config = dict(
    rope_theta=43800.0,
    init_std_qkv=0.0451,
    init_std_down=0.00513,
    lr_head=0.0128,
    final_lr_fraction=0.0,
    dataset='wikipedia_en',
)
Each number is 128 + 24 x the weight over the matrix's rms, rounded and kept within 0 to 255. Layers, rows and columns count from 0.

# layer 7 attention query, 384x256, rms 0.0875, rows 0-17,64-81, columns 128-255
[[137 122 119 124 139 127 124 125 142 127 131 116 129 141 111 105 120 131 127 114 154 118 143 129 123 103 125 124 137 120 140 130 102 129 123 137 119 158 140 144 133 154 138 120  98 134 123 123 116 126 136 127 121 127 134 116 123 128 119 145 141 123 119 128 112 135 118 139 130 121 121 126 118 127 128 114 128 143 128 131 145 106 127 133 107 114 155 127 112 121 121 116 135 130 123 137 131 151 139 131 134 137 130 146 115 121 143 141 127 128 109 119 131 117 107 135 120 126 124 122 133 120 127 132 140 132 138 141]
 [170 115  93 164 162 136 123 140 144 102 115 140 121 136 141 136 107  87 142 130 100 133 153  96 127 117 131 105  82 117 127  99 130 115 138 115 127 106 131 138  97 120 146 142 148 109 138 135 146 130 117 116 146 146 136 166 134 148 133 152 144  75 155 161 117 107 145 138 138  95 121 137 110 149 143 169 126 116 133 122  97 107 138 159 151 156 106 141  94 116 139 143 152 105 115 174 144  89  90 111 118 167 110 107 121 121 125 131 117 146 114 141 128 157 116 150 110 146 109 147 146 130 155 161 119 129 124 119]
 [145 126 119 104 165 128 145 149 132 117 136 123 118 128 122 107 130 132 144 127 137 123 151 116  99 113 110 125 135 120 149  94 124 115 134 118 135 136 119 144 116 122 132 123 112 113 128 165 127 118 142 116 123 143 149 125 112 118 134 146 153 113 157 123 145 119 126 169 124 143 119 116 108 137 115 139 122 134 162 133 121 131 142 138 116 127 132 146 125 107 115 144 151 114 158 175 132 120 110 125 148 122 115 116 114 117 127 118 112 110 118 120 128 119 120 125 125 113 119  93 143 126 125 145 116 146 144 135]
 [142 154 141 142 135 126 154 146 116 123 116 149 141 128 132 137 142 126 121 139 118 156 117 148 153 118 143 120 118 141 133 127 145 112 144 100 122 107 130 126 136 122 142 129 136 115 125 127 128 133 118 117 132 127 130 149 124 125 128 114 146 119 130 146 130 151 139 118 148 118 140 127 118 123 139 125 129 113 147 116 115 118 141 139 127 147 105 111 122 128 122 138 142 120 126 144 119 136 110 100 121 130 136 126 130 127 115 117 123 123 141 114 132 127 150 133 120 113 136 126 120 135 143 131 127 118 133 136]
 [120 123 120 141 128 133 183 101 130 126 134 122 144 124 104 127 131 127 147  93 124 137 127 138 125 123 131 157 104 133 121 133 160 132 121 131 124 146 146 137 122 154 126 119 115 143 136 128 148 127 149 116 145  96 172 139 108 101 113 139  98 150 137 115 138 109 132 159 107 138 143 117 134 120 134 129 121 137 137 132 145 122 110 165 137 140 105 129  92 132 135 114 143 129 122 126 125 121 130 145 126 150  84 145 117 128 131 134 102 112 110 130 103 117 111 135 157 121 103 141 125 123 143 161 108 138 109 105]
 [ 93 127 122 143 100 149 115 129 101 127 117 113 145 112 139 141 127 134 117 125 123 115 129 139 137  88 139 135 143 117 124 162 100 121 126 150 145 118 119 112 123 110 115 122 124 151 143 129 130 106 120 151 118 141 132 109 114 100 132 132 144 117 118 118 138 136 128 115 109 122 147 128 159 122 124 106 122 139  97 127 147 139 119 118 102 151 127 119 138 129 126 121 130 117 134 149 124 127 102 142 126 104 108 124 120 123 130 120 126 142 114 112 141 122 127 110 110 171 142 128 127 136 132 107 133 105 130 144]
 [128 121 134 161 140  99 131 142 124 132 133 127 124 118 154 128 140 139 108 136 118 120 145 143 138 136 135 113 131 122 118 153 103 165 128 129 127 117 135 123 126 115 119 173 122 125 136 124 123  99 125 129 130 137 120 131 153 156 153 113 148 114 104 144 105 125 136 115 125 109 126 121 120 133 150 129 113 125 106 150 104 115 115  98 121 135 107 138 115 100 137 120 145 136 108 117 113 116 148 115 111 131 143 153 138 134 118 139 128 124 150 127 122 119 130 137 162 119 144 155 105 150 131 133 138 122 140 125]
 [136 113 108 104 142 128 133 122 140 120 138 113 124 120 134 126 134 120 131 136 137 137 143 120 109 103 112 126 123 130 145 109 151 119 130 116 122 133 133 126 117 138 128 143 102 124  88 130 146 128 137 141 125 123 142 119 130 122 130 152 114 126 121 119 141 123 128 134 119 133 115 153 143 141 118 138 120 128 147 111 162 125 128 124 125 129 145 133 132 131 131 128 100 122 132 128 124 135 144 145 111 140 121 133 121 125 105 125 105 117 122 141 117 126 129 102 130 124 112 135 128 103 110 117 137 126 121 118]
 [132 136 144 114 114 120 126 115 126 139 125 156 117 120 143 101 139 137 138 139 135 155 114 148 126 137 143 135 105 116 133 134 139  90 119  99 130 110 112 150 113 119 135 121 146 161 128 121 126 132 135 123 141 143 102 104 121 126 128 123 124 131 121 128 159 144 129 147 151 123 120 145 132 137 130 122 136 131 146 131 120 123 129 139 118 141 127 137 136 137 117 147 128 126 116 117 134 140 109 112 143  89 126 131 120 139 126 117 103  90 131 120 135 139 143 127 112 107 109 127 128 117 124 149 123 123 111 121]
 [127 146 157 143 122 120 146 142 111 146 113 129 142 136 135 100 118 118 112 109 110 130 115 135 127 165 115 101 111 110 113 116 125 138 119 145 129 114 123 139 147 108 118 135 145 155 120 118 144 122 133 129 133 128 145 129 126 143 129 125 109 148 139 122  99 126 155 120 149 136 148 127 130 125 126 136 127 151 108 147 108 136 112 119 128 131 110 119 134 127 118 127 135 129 133 117 130 127 133 110 155 122 164 114 148 145 142 118 141 132 145 157 130 139 136 134 116 138 150 144 137 128 132 123 136 121 138 131]
 [102 127 142 146 129 148 149 132 126 139 134 139 120 145 130 116  95 112  99 121 138 142 137 143 123 162 118 129 128 126 117 152 135 154 149 122 127  87 127 139 125 108 121 103 131 138 125  98 135 132 164 113  97 132 147 116 108 129 123 134 128 131 114  81 139 118 150 145 114 126 139 100 135 119 130 103 141 137 130 130 135 148 146 147 129 116 136 111 163 129 111 121 134 131 124 123 127 152  96  99 143 148 135 105 148 136  78 103 145 143 120 141 139 105 127 130 108 130  99 139 143 156 116 122 142 136 142 148]
 [116 113 124 151 127 106 145 114 131 134 128 126 125 139 118 153  74 112 133  86  98 116 119 131 134 145 117 103 157  99 135 137 115 139 124 136 120 146 134 113 152 142  98 143 136 154 117 129 142 120 125 118 107 128 139 141 139 146 104 138 129 149 141 119 101 119 118 133 140 133 136 140 141 150 120 130 128 117  97 137 145 127 114 118 157 111 131 114 139 141 141 108 127 163 130 156 130 120 132 137  96 154 109 132 156 125 136 145 167 132 153 124 127 145 144 133 107 116 118 147 146 112 121 141  85 104 128 141]
 [106 149 116 128 141 123 136 132 134 149 109 134 118 136 155 116 142 133 135 125 122 139 131 137 135 142 143 125 128 120 113 141 121 111 131 120 126 122 120 149 140 136 123 133 159 162 140 122 147 152 123 105 129 123 132 129 120 122 127 106 139 123 119 133 141 123 150 138 117 121 131 121 110 143 138 116 131 154 123 137 102 118 128 150 113 137 116 120 125 110 128 140 150 119 110 133 145 136 129 114 158 117 149 131 131 147 138 130 132 120 129 125 130 146 121 118 126 128 125 152 121 119 122 149 136 123 127 124]
 [147 127 118 146 132 121 138 129 141 117 135 140 124 137 121 131 131 126 115 125 109 127 135 129 126 151 113 120 132 140 130 147 123 125 126 131 126 126 141 123 140 116 137 137 114 128 124 111 115 148 149 117 131 145 120 132 142 133 132 118 149 142 109 139 108 124 144 123 134 118 117 131 136 128 124 127 114 113 114 151 111 128 135 119 115 145 121 123 120 134 122 125 136 137 117 110 127 127 149 119 112 138 123 123 134 113 157 133 136 139 128 151 138 134 136 135 149 126 136 112 123 133 118 135 142 117 143 151]
 [122 152 126 129 134 156 143 116 153 124 139 169 109 163 148 113 102 139 196 128 173 147  92 116 113 124 155 125 152 143 139 144 124 170 140 101 126 123 120 131 143 113 132 101 133 167 138 128 113 161 163 112 122 119 151 128 112 108 133 160 129  93 155  79 103 124 185 163  90 141 131 123 109 140 168 120 149 121 101 158 104 120 120 110  55 110 127 151 158 146 153 164 121 142 127  86 115 135 125 109 175  99 133 128 132 159  72 111 169 111 136 130 177 150 109 174 106 113 125 101 150 169 132 141 144 128 109 165]
 [135 120 100 104 116 134 120 132 107 111 145 113 117 134 136 122 120 132 108 153 114 125 117 112 139 110 121 117 150 109 154 143 140 111 122 100 112 146 125 132 139 123 144 171 141 154 153 137 106 121 109 122 138 158 103 143 160 148 123 119 147 111 135 181 136 150 134 130 134 144 183  93 106 112 118 135 142 110 112 145 124 146 126 140 109 120  95 128 147 118 148 140 126 123  92 145 137 109 113 129 151 116  97 118 167 113 132 115 123 119 155 125 168 136 152 129 150 110 132  84 141 147 137 152 103 146 150 146]
 [117 141 139 137 114 101 148  93 154 149 107 126 138 126 120 141 133 135 125 120 131 158 112 137 101 152 116 129 119 115 140 122 120 136  93 100 131 111 117 155 144 105 125 156 146 112 166 124 150 142 150 100 125 141 138 142 137 138 115 140 121 118 124 105 126 115 138 114 153 119 117 128 141 133 148 138 157 129 128 149 139 114 109 131 153 104 133 123 127 106  89 149 152 116 110 136 123 148 105 119 111 111 160 137 133 104 109 144 127 139 133 132 135 126 136 132 133 129 115 139 137 126 131 141 128 133 138 132]
 [145 128 115 120 131 107 151  98 141 121 163 122 125 136 128 159 148 113 105 137 118 126 130 112 118 135 106 114 138 125 127 109 141 137 145 135 125 145 126 118 141 141 134 149 127  98 152 130 131 117 105 141 143 152 138 157 162 143 155 132 113 134 130 143 119 119 109 109 148 129 122 126 124 139 121 156 127  81 143 167 143 131 110 128 121 105 138 142 124 123  97 109 109 131 122 132 122 147 151 123  88 149  97 128 125 106 125 133 139 116 150 143 116 127 136 118 115 122 137 138 125 142 132 130 125 111 118 116]
 [130 114 123 124 141 183 105 133  98 141 149 148  98 120 115 112 167 143 148 133 152 110 131 121 123 109  97 131 161  99  72 128 103 171 131 163 127 135 123 131 131 151 147 141  96 104 148  90 120 124 160 124 146  70 128 122 141 167 112 120 107 129 125 122 115 142 119 115 125 131 104 109 140  83 127 156 139 148 182 156 137 125 110 131 113 133 140 168 109 116 109 163 108 149 163 131  87 147 109 119  93 102 173 140 136 135 100 133 110  73 180 178 114 117 124 123 152 127 120 100 127 127 160 110 134 130 143 107]
 [127 139 115 119 170 145 163 126 115 119 112 163 175 167 143 121 111 108 136 123 107 150 143 106 110 109 122 135 121 101  81 137  90 146 131 107 145 136 133 107 119 113  72 107 148 127 152 102  90 115 120  99 125 126 127  89 148 152 133 141 122 151 123 135  89  52 174 116 125 132 107 124 118 144 131 137 172 160 123 156 131 104 152 144 120 118 119 122 151 128 105 166 102 173 121 131 109 122 136 117 127 149 116 135 160 151 118 162 154 108 118 141 165 142 118 132 162 138 157  69 123 105 143 125  98 109 110 119]
 [ 95  84 126 148 105 154 109 116 121 121 143 143 163 109 142  95 125 155 118 140 150 126 112 105 152 113 128 104 158  75 119  88 118 149  55 160 155 117 110 107 162 126 134 118 106 101 166 114  96 115 152 131 108  91 141 116 127 145 126 132 126 104 110 133 189  97 106 157 116 111 106 151 131 119 121 160 111 140 165 144 127 125 108 130 122 148 160 153 134 141 130 164  92 119 134 125  62 121 104 153  85 152 143 145 110 110 107 145 133  94 150 134 144 110 134 157 174 179 144 104 101 108 163  91 147 168 130 175]
 [102 168 127 157 128 130 129 116 160 121 101 114 165 162 143  99 102 114  98 145 118 114  84 151 143 137 105 163 128 122 114 167 111 103 100  74 126 132 139 123 158  98 115 120 122 145 135 135 102 130 133 125 113 151 118 123 135 115 166 157 152  94 123 119 148 108 137 136 138 199 118 103 110 130 167 134 120 158 130 116 123 143 166 172 142 133 132 109 124 107 122 129 158 115 133 129 141 156 107 102 115 166  84 153 158 108 119 117 134 113 143 109 158 144 134 117 116 136 134 146 122 118 133 143 119 125 146 169]
 [161 123  83 149 132 115 150 117 129  95 120 137 133  98 145 138 154 101 138 122 117 104 158  96 157 124 113 127 149 140 104 139 102  99 149 196 134 107 117 118 133 141 212 133 142 147  88 147 131 126 145 153 159 100 119 134 119 123 124 138 131 194 100  92 114 155 162 124 124 157  95 125 100 103 113 138 164 142 133 155 146 115 104 120 123 139 147 133 108 140 112 118 133 147  92 108 113 125 119 127 112 193 117 147 124 115 115 121 150 132 163 130  75  76 116 144 123 128 155 124 166 142 156 123 119  91 153 101]
 [161 120 124 193 118 120 132  97 131 134 131 159 116 139 137 106 131 125 101 127 143 148 109  90 115 132 157 122 100 132 176 133 134 135 112 160  89 107 159 115 117 116 102 138 154 172 154  63 133 139 122  98 149  84 124  96 122 137 165 106  97 138 157 103 118  97 137 128 130 102 165 139 148 127  87 110 132 155 142 166 120 131 132 126 125 159 129 121 154 144 126 163 128 142 119 128 117 156 103 130 121 126 122 104 142 152 162 150 141 122 114 131 129 121 138 156 121 127 125 112 114 115 116 104 140 108 115 154]
 [154 162 161 110 152  91 107  95 143 145 131 110  68 126 126 175 130  77 147 121  92 191 108 119 127 120 140 129 112 169 152 160  99 146 187 119  96 133 170 115 119 152 109 137 147 160 107  83 119 162 106 111 127 102 141 153 110 154 176 138 133 149  94 107 117 125 131 134 148 117 163 180 150 147 114  90 144 112 113 143  99 108 111  71 123 119  69 113 149 150 153 117 119 147 111 138 169 101  99  97 147 147 139  90 145 178 129  96 146 158  70 148 126 143 136 116 127 102 143 143 150 153  77 109 124  93 138 103]
 [144  96 124  97 141 115 101 104 115 130 103 150 110 137  99 150 110 121 179 125 117 113 142  82  96 125 140 129 126 105 144 103 162 130 134 145 146 134 152 122 125 145 132 108 148 107 126 139 178 145 113 148 140 110 120 125 125 175  96  98 106 135 113 130  80 136 104 134 120  93 120 148 141 118 105 139 142 131 125 119 127 125 117 118 119 127 152 166 124 142 139  95  95 111 155 120 116 165 129 174  94 151 177 135  87  77 126 143 115  90 109 133  87 112 131 158 145 122 143 114 104 123 116 130 132 129 105 115]
 [ 95 119 125 111 112 107 124 148 166 149 111  95 140 108 140  97 129 145 151 118 153 104 114 149 101 145 112 140 110  92 137 152 164 153 100 137 166 126 119 146 154  97 132 122  99 130 162 177 127 111 151 157  91 130 147  95 137  97 115 155 141  73 115 115 160 148 136 168  78 155 145 133  86  92 140 177 122 150 133 138 168 131 110 155 140 148 113 135 120  98 111 129 112 107 131 137 139 150  69 107 126 131  94 134 119 130 119  93 133  94 147 107 155 125 161 119 100 157 163 131 132 123 131 143  98 145 146 137]
 [119 191 124 153 143 120 156 148 109 119  98 111 153 128 138 119 118 124 111 113 166 146 138 161 127 188 142 153 129 170 141 162 100 135 146 102 127 112 148 138 127 155 142 118 154 143 135 135 152 117 140 126 129 143 125 146 136 103 128 107 154 104 154 111 137 153 165 118 138 159 142  94 117 168 123 150 136 130  97 136 114 114 153 128 151 128 117 126 135  85 117 164 168 120 135 120 150 133 130 102 165 118 120 122 143 138 111 113 130 139 133 128 143 111 151  83 110 124 100 156 141 169 138 131 147  84 142 102]
 [108 163 157 142  92 130 129 143 124 119 128 120 182 136 145 145 117 125 140 175 119 136 145 151 157 140 163 120 150 129 124 155 131  98 108  97 102 131 147 171 109  78  84 116 145 203 108 142 111 167 124 157 138 128 107 178 143 131 103 144 156 133 109 151 122 121 100 112 107 147 150 102  97 148 136 124 169 117 112  80  80 154 146 154 171  88 139 126 119 153 126 150 103 111 169 162 151 138  96 106 111  84 104 129 116 115 132 116 142 142 184 159 141 122 123 121  48  81 125 137 116  98 142 134 133 134  90 109]
 [136  97 146 114 125 103 111 153  88 131 162 144 139 113 136 118 110 110 146 105 121 115 162 118 105  88 124 119 137 124 134 171 122 123  90 170 133 147 116 132 113  99 136 137 163 122 132 154 131 115  95  94 104 138 134 141 123 148  84 122  98 134 147 154 103 173 131 116 138 152 163  92 144  82 100  96 154 137 167  92 125 114 115 156  86  76 170 128 130 124  97 113 134 118 117 135 111 145 129 156 124 133 117 177 112 138 126 129 131 116 146  99  62  87 124 143 156 128 139 123 126 152 149 134 111 163 110  68]
 [ 82 173 134 183  99 101 155 157 147 150  93 126 124  96 152 121 112 156 101 123 165 139  93 168 145 161 132 146 139 150 118 160 115 121 124  94 138 127  84 177 132 136 119 142 150 147  97 151 149 116 137 129 120 136 171 133  95  78 119 160 135  99 133 111 141 115 106 139 110 220 135  67 109 137 145 110 128 184 147 148 139 149 109 156 146 120 160  88 126  88  92 165 136 121 131 151 146 131  94  94 154 114 131 138 154 152  91 120 150 138 139 101 145 135 142  84  97 131 104 145 155 133 122 128 132 109 139 123]
 [162 141 142 118 147 111 163 123 130 151 110 107  95 137 124 161 154 115 139 135 102 177 115 106 104 118 121 119 137 194 126 137 138  97 150 120 144 131 114  90 138 149 145 157 149  99  93 117 122 128 170 122 131 120 157 123 148 129 115 101 137 142 124 141  97 147 119 140 167 141 113 150 116 137  92 123 133  94  91 131 134  70  96  95 144 122 121 130 138 111 161 100 108 175  98 158 113 134 136  90 172 111 114 125 153 160 174 135 170 142  97 161 142 143 149 119 129  94 147 123 156 142 130 122 147 152 160 100]
 [123 177 134 156 127 158 137 135 123 137 118 165 160 134 114 132 139 160 134  93 133 137 105 131  86 103 105 101 127 124  67 120 135 117 111 143 125  86 136 113 117  77 159 134 110 127 139  75 108 117 174 117 142 103 118 144 147 117 147 134 124 144 143 127 116 151 136 130 153 163  61 134 140 145 125 109 116 154 117 140  91 137 159 125 130 119 213 127 108 115 116 138 144 126 102 109 111 118 148 109 134  81 124 127 124 168 115 130 124  98 164  90 153 150 111 100  71  77 110 127 162 153 167 146 128 122 162 145]
 [151 163 117 146 126 137 140 116 140 133  75 103 108 147 119 105 121 109 118 160 134 187 147 162 115 121 106 166 117 164 130 125 119 108 159  94 129  91  88 128 143 125 118 144 153 156 132 146 108 139 125  97 127 137  70  93 167  96 149 168 125 113 136 111 148  84 148 133 147 140 136 138 142 174  95 101 162 166 137 177 111  92 119 135 128 119 123 123 164 129 134 106 172 116  88 145 152 145 134 130  81 144 140 118 123 147 119 107 110 147 129 143 141 142 136  95  85 120 145 121 142  86 101 161 163 141 110 136]
 [ 99 156 123 131 125 141 135 149 107 129 108 144 135 102 154  98 145 172  96 112  97  91 135 149 153 117 116 157 123  93 138 152 165  84 147  90 151 167 131 170 157 133 116 122 152 150 131 178 200 124  82 120 123 133 130 109  89 126 103 132 146 109 121 134 120 132 114 123 133 169 147  76 146 115 122 111 146 132 129 103 156 147 127 141 157 115 146 134 139 121 142 117 183 147 130 159 115 139 129 121 166 135 160 151 135 113  81 125  95 123 158  92 114 100 122 105 156 109 127 146 135 123 125 131  61 142  89 114]
 [121 115  95 156 138 134 177 120 146 131 127 148 139 144 127 144 178 120 104 133 110  90 118  99 173  99  92  88 105 166 104 122 130 148 150 128 118 139  98 119 114 138 126 112 128 137 135 109 135  82 120  92 147 140 137 118 111 115 103 126 126 153 122 141 132 155 116 116 149 102 128 129 139 127  86 127 116 127 125 130 110 140 116 133 145 110 182 147 128 149 133 112 145 173 132  98  81  96 178 151 103 114  92 133 129 143 141 138  89 121  78 120 150 138 122 133 146 143 105 121 110 110 145 142 172 142 105 167]]
# layer 7 attention key, 192x256, rms 0.0834, rows 0-17, columns 128-255
[[106 102 148 146  98 144 128 144 139 109 148 132 131 105 153 173 141 142 120 117 129  68 107 177 165 121 106 115 161 147 131 145 135 139 131 111 134 173 122 146 102 115 160 114 139  85 151 106 124 142 105 182 132 141 142 136 113 135 110 125  98 142 112 132 146 156 144 130  87  98 128 119 155 134 126 139  89 133 136 136 109 141  81 164 159 173 135 133 184 129 132 112 113 129 111 142 171 106 106 118 132 121 121  96 109 108 151 127 109 177 154 112 146 111 163  90 127 114 142 167 112 104 162 144 103 159 126 119]
 [141  94 133  99  84 109 102 163 137 117 125 142  91  91 117 136 129 157 135 118 118  90 113 108 112 137 130 144 145 158 128 126 142 133 116 151 112 122 123 124 152 135 181 115  91 128 123  91 104 131 117 159 114 125 144 134 128 156 109  73 122 187 147 133 152 121  99 139 126 143 106 101 129 149 142 155  96 139 121 121 155 124 127 167  99 115 144 108 127 153 105 133 152 107 152 137 200 143 102 152  92 143 124 125 142 106 161 149 114 106 144 123 126 122 151 111  94 138 115 150 134 146 124 111 147 179 126 110]
 [124  76 149 107 143 128 148 177 103 104 154 104 135 114 147 133 125 123 135 108 124  82 135 101 137 144 116  95 157 155 146 120 139 161 134 174 106 179 119 122 125 110 157 121 114 121 135 109 120 134 118 145 154 135 130 152 155 152 104 136  92 173 164 131 150 113 141 153  68 128  85 122 160 166 114 123  77  92 100 158  82 153 114 149 145 138 136 164 154 114  97 152 135 109 146 124 170 129 121 140  90 129 136  91 129  96 156 155  99 108 117 152  97  87 115 139 122 169 120 125 117 135 141 125 119 176 153 108]
 [178 107 102 138 146 168 149 102 125 128  95 115 113 130 106 125 121 106 155 126 159 204  83 106 117 122 145 105 131 152 143  90 134 119  78 122 100  67 151  91 116 139 105 142 140 147 121 120 115 105 134  82 149 120 156 136 101 124 155 103 106 132 137 145 139  98 145  82 120  92 136 137 113 127 122 112 159 116 108 154 105 137 178 113 119  94 120 133 116 140 115 124 107 141 148 152  87 129 116 129 153 112 114 124 117 137 104 168 128 119  90 139 156 149 155 131 131 128 140 108 146 166 121 118 123 124  74 165]
 [166 105 125 108 199 114  85 176 157 143 134  79  93 132 108 155 101 165 114 105 158 133 129 140 124 170 129  90 182 136 127 149 130 148 124 127 129 129 101  89 114 139 161  91  71  98 149 149 141 111 151 196 128 133 139 178 160 112 128 139  77 154 145 151 104 109 101 134 111 106 155 120 128 141 110 180 124  98  93 105 110 165 148  93 127  87 177 115 191 132 128 134 146 136 136 109 148 179 161 148 135 128 152 150 104  93 138  81 142 153 131 101 127 106  85 139 132 150 115 148 152 140  87 141 127 143 158 183]
 [132 127 115  92 112 145 131 150 134 135 144 166 136 100 123 119 137 139 140  91  95  73 156 112 132 131 124 128 125 112 135 123 138 131 143 101 127 173 122 154 125  97 127 123 109 103 111 206 130 160 140 132 159 123  90 137  86 161  68 121 182 150 136 146 124 133 117 149 125 166 125 105 119 133 118 169 107 128 134 119 114  99 109 142 155 123  95 130 101  99 150 127 131  89  81 111 111 143 102 115 154 112 140 151 120 120 134 100 119 104 144 137  92 114 133 122 136 184 105 131 114 157 120 132  94 141 144 121]
 [111 167 121 122 125 160 106  93 115 157 111 134 127 115 115 105 133 143 110 126 131 175 172 130 118 157 163 160 133 102  78 105 102  80 112 110 158  79 103 142 102 114 102 153 123 143  51 113 118 109 139  44  79 131 134  97 108 102 164 122 152 132 144 129 143 105 123  62 173 110 138 114 151 111 110 109 161 115 144 107 128 138 134 131 133 140 164 105  98 125 163 130 121 126 118 120 102 136 150 132 130 123 118 126 155 140 155 108 142 160 109  85 144 141 131 133  79 137 140 108 139 133 109 115 107 115 120 140]
 [134 101 141 119  85 119 141 133 143 112 159 117 127 131 127 153 117 128 112 123 145 110 126 136 144 129  96 125 130 157 158 137 158  95 140 180  97 149 122 113 142  98 129 124 124 152 147  99 110 125  93 150 166 121 147 155 126 133 113 159 127 186 138 128 168 128 167 112  96 116 105 148 136 140 128  77  91 121 154 155 126 151 114 128 109 135 148 167 157 129  86 138 128  95 125 107 173 135 121  96 103 134 131 124 113 133 158 153 110 129 130 141 131 128 123 144 135 144  97 120 107 131 124  97 126 171 143 107]
 [142 137 114 137 161 166 131 115 115 159 113 114 139 140 130  97 154 115 147 175 127 166 123 147 126 110 102  97 135 177 135 132 104 129 105 121  86  69 114 118 103 100  99 108 103 147  87 119  81 127 130 132 133 147 152 144 116 114 174 135 106 105 135 160 122 135 137 129 117 142 131 101  98 128 162 144 120 136 148 124 152 155 124 102 151 128 147 110 130 139 119 137 146  86 174 124 119  74 153 158 121 132 141 142 115 162 133 126 131 114  95 135 123 154 128 124 172 110 130 118 121 119 103 137 120 104 163 150]
 [ 97 157 114 139 115 108 120  82 140 142  89 133 120 109 125  73  97 135 131 135 140 134 168 169 120 115 138 172 122 130 119 147  81  95 107 113 147 118 110 152 164  98 121 126 153 128 114 135 142 153 170 139  81 126 116 104 126  99 141 107 143  91 134 113 126 155 117 145 150 139 148 123  92 121 141 146 143 189 151 129 148 113 121 132 106 119  74  70 116  92 165 134 137 126 126 125 109 136 110 129 136 106 121 140 130 148 108  96 158 149 123 128 126 130 138 184 117 131 168 135 147 142 117 159  95 115 122 136]
 [ 98 164 128  97 151 138 145  91 139 118 129 136 122 144 135 109 149 149 145 162 119 179 136 160 131  67 123 148  71 139 189 120 118 154 130  63 140  71 171 135 134 104 113 120 136 143 106  92 124 144 150 105 124 134 134 103 170 115 127  96  87 150  92  96 147 128  90 136 142 162 144  90 134  68 169 146 142 132  83  74 156 150 118 102 129 115  89  87  78 161 120  95 156 110  90 152  86 101 121  93 123  72 118 122 113 121 102 120 140 135 156 129 172 153 131 131 174  75 141 136 172 116 126 125 104 118 118 123]
 [155 110 118 129 111 167 141 138 108 128 107 133 130 121 139 148 124 163 152 144 132 135 105 144 163 128 152 115 158 131 124 145 129 175 116 134 142 128 173 131 104 147 143 119 115  92 142 167 115 115 137 131  97 124 135 132 109  81  95 145  96 169 167 109 144 128 139 129 120  88  95 124 142 148 120 133 119 121 135  88 120 136 111 153 145 133 153 103  78 140 110  93 134 133 158  91 111 120 139 108 131 138 120 127 112 100  83  82 122 144 115 152 127 102 154 116 127 144 145 120 129 161 138 153 144 134 133 101]
 [104 151 113 101  99 151 102  90 102 135 101 136 128 104 126  95 102 143 124 120 138 207 169 141 102 133 158 155 115 107  86 158  66 104 141  95 158  74 115 153 125 119 112 132 155 108 100 142 105 116 176  79  56  98 127  72 126 130 150 123 132 102 144 127  90 127 161 114 168 139 143 105 113 104 121 103 171 134 122 115 145  64 150  99 100 123 127  76  97  99 165 160 108 142 139 135  95 140 135 154 156 141 107 132 106 143  95  70 150 150 120 117 132 135 147 159 115 153 161 124 154 159 119 168 123 110 150 124]
 [113 127 114 109 137 109 165  96 112 143 110 114 123 144 161 126 133 132 136 129 150 130 107 109 135  95 144  95 133 149 137 135 116 112 128 123 110  99 151 110 116 111 118 110 124 130 122  89 140 116 127 139 164 137 135 109 128 149 102 108 146 146 105 161 135 130 105 144 138 148 156 132  73 110 147 116 119  81  94 155  94 137 104 133 112 122 115 163 163 164 150 100 104 143 136 135 119 178 109 149 147 146 167 125 133 125 184 144 136 130 141 161 130 122 118 116 152 138 120 153 142  80 131 110 122 133 150 151]
 [138 148 140 154 131 100 131 129  93 127 129 174 129 126 142 108 154 123 132 118  71 148 112 147 142 134 154 129 116 157 159 148 160 128 124 119 125 141 153 156 118 159 132 116 128  89 123 140 153 113 121 125 131 106 143 135 132 142 140  89 140 138 112 156 106 133 112 109 130 152 165 127  98  97 110 132 148 179 140 124 138 138 103 140 102  91  96 119 112 126 155 133 122  97  79 109 120 119  95 145 162 123 128 111 153 119 134 106 125 115 125 127 118 124 134 136 142 123 126 142 100 102 162 168 133 124  99 119]
 [153 166  63 123 107 103 150 125 176 127 120 129 131 163 130 121 167 103 154 133 125 151 146 137  72 134 134 148 106 113  82 113  86 109 111 125 115  99 130 126 131 173  84 137 192 142  92 134 113 136 118 115 108 106 121 119 134 112 174 123 151  88  99 112 131 115 126  93 167 112 113 119 151 113 114 124 163 183 140 141 139 110 132 109 146 137 152 106  68 150 137 108 131 119 109 107  93 109 156 133 104 168 127 157 149 131 150 114 153 120 117 130  95 177 134 115 108  90 134 144 167 113 135 165 146  96 107 132]
 [137 114 115 175 110 128 106 132 129 188 105 113 131  93  92 117 115 121 130  98 163 137 140 167 117 141 121 138 127 132  81 144 112 115 127 111 159 133  93 107 105 141 115  99 110 103 136 143 111 104 169 132  83  96 126 124 128 111  90 146 122 114 135 127 108 166 134 142 134 135 124 110 130 111 132 131 143 143 115 113 158  95 151 119 119  95 108  96 138 103 114 146 118 142 131 121 127 167 148 109 131 129  93 131 107 138 107  95 130 146 124 143 142 109 148 135  90 158 150 140 142 147 125 189 129 103 126 124]
 [156  99 142 150 127  98 127 146 144 114 125 105 117 146 126 188 132 155 105 104 138  93  79  93 119 174 131 119 171 144 142 127 171 114 126 111 137 136 143 118 105 153 164 108  65 109 182 127 148 134  91 180 142 106 105 148 165 139 105 112 130 139 123 136 164 103 126 110 137 124 128 146 151 137  87 148 144 119  91 120 102 125 159 125 138 127 174 149 178 174 100 114  80 157 137 132 137 158 134 129 128 126 167 100 131  95 150 168 123 126 119 120 115  94 115  82  92 147 149 113 107 123 104  90 115 126 137 122]]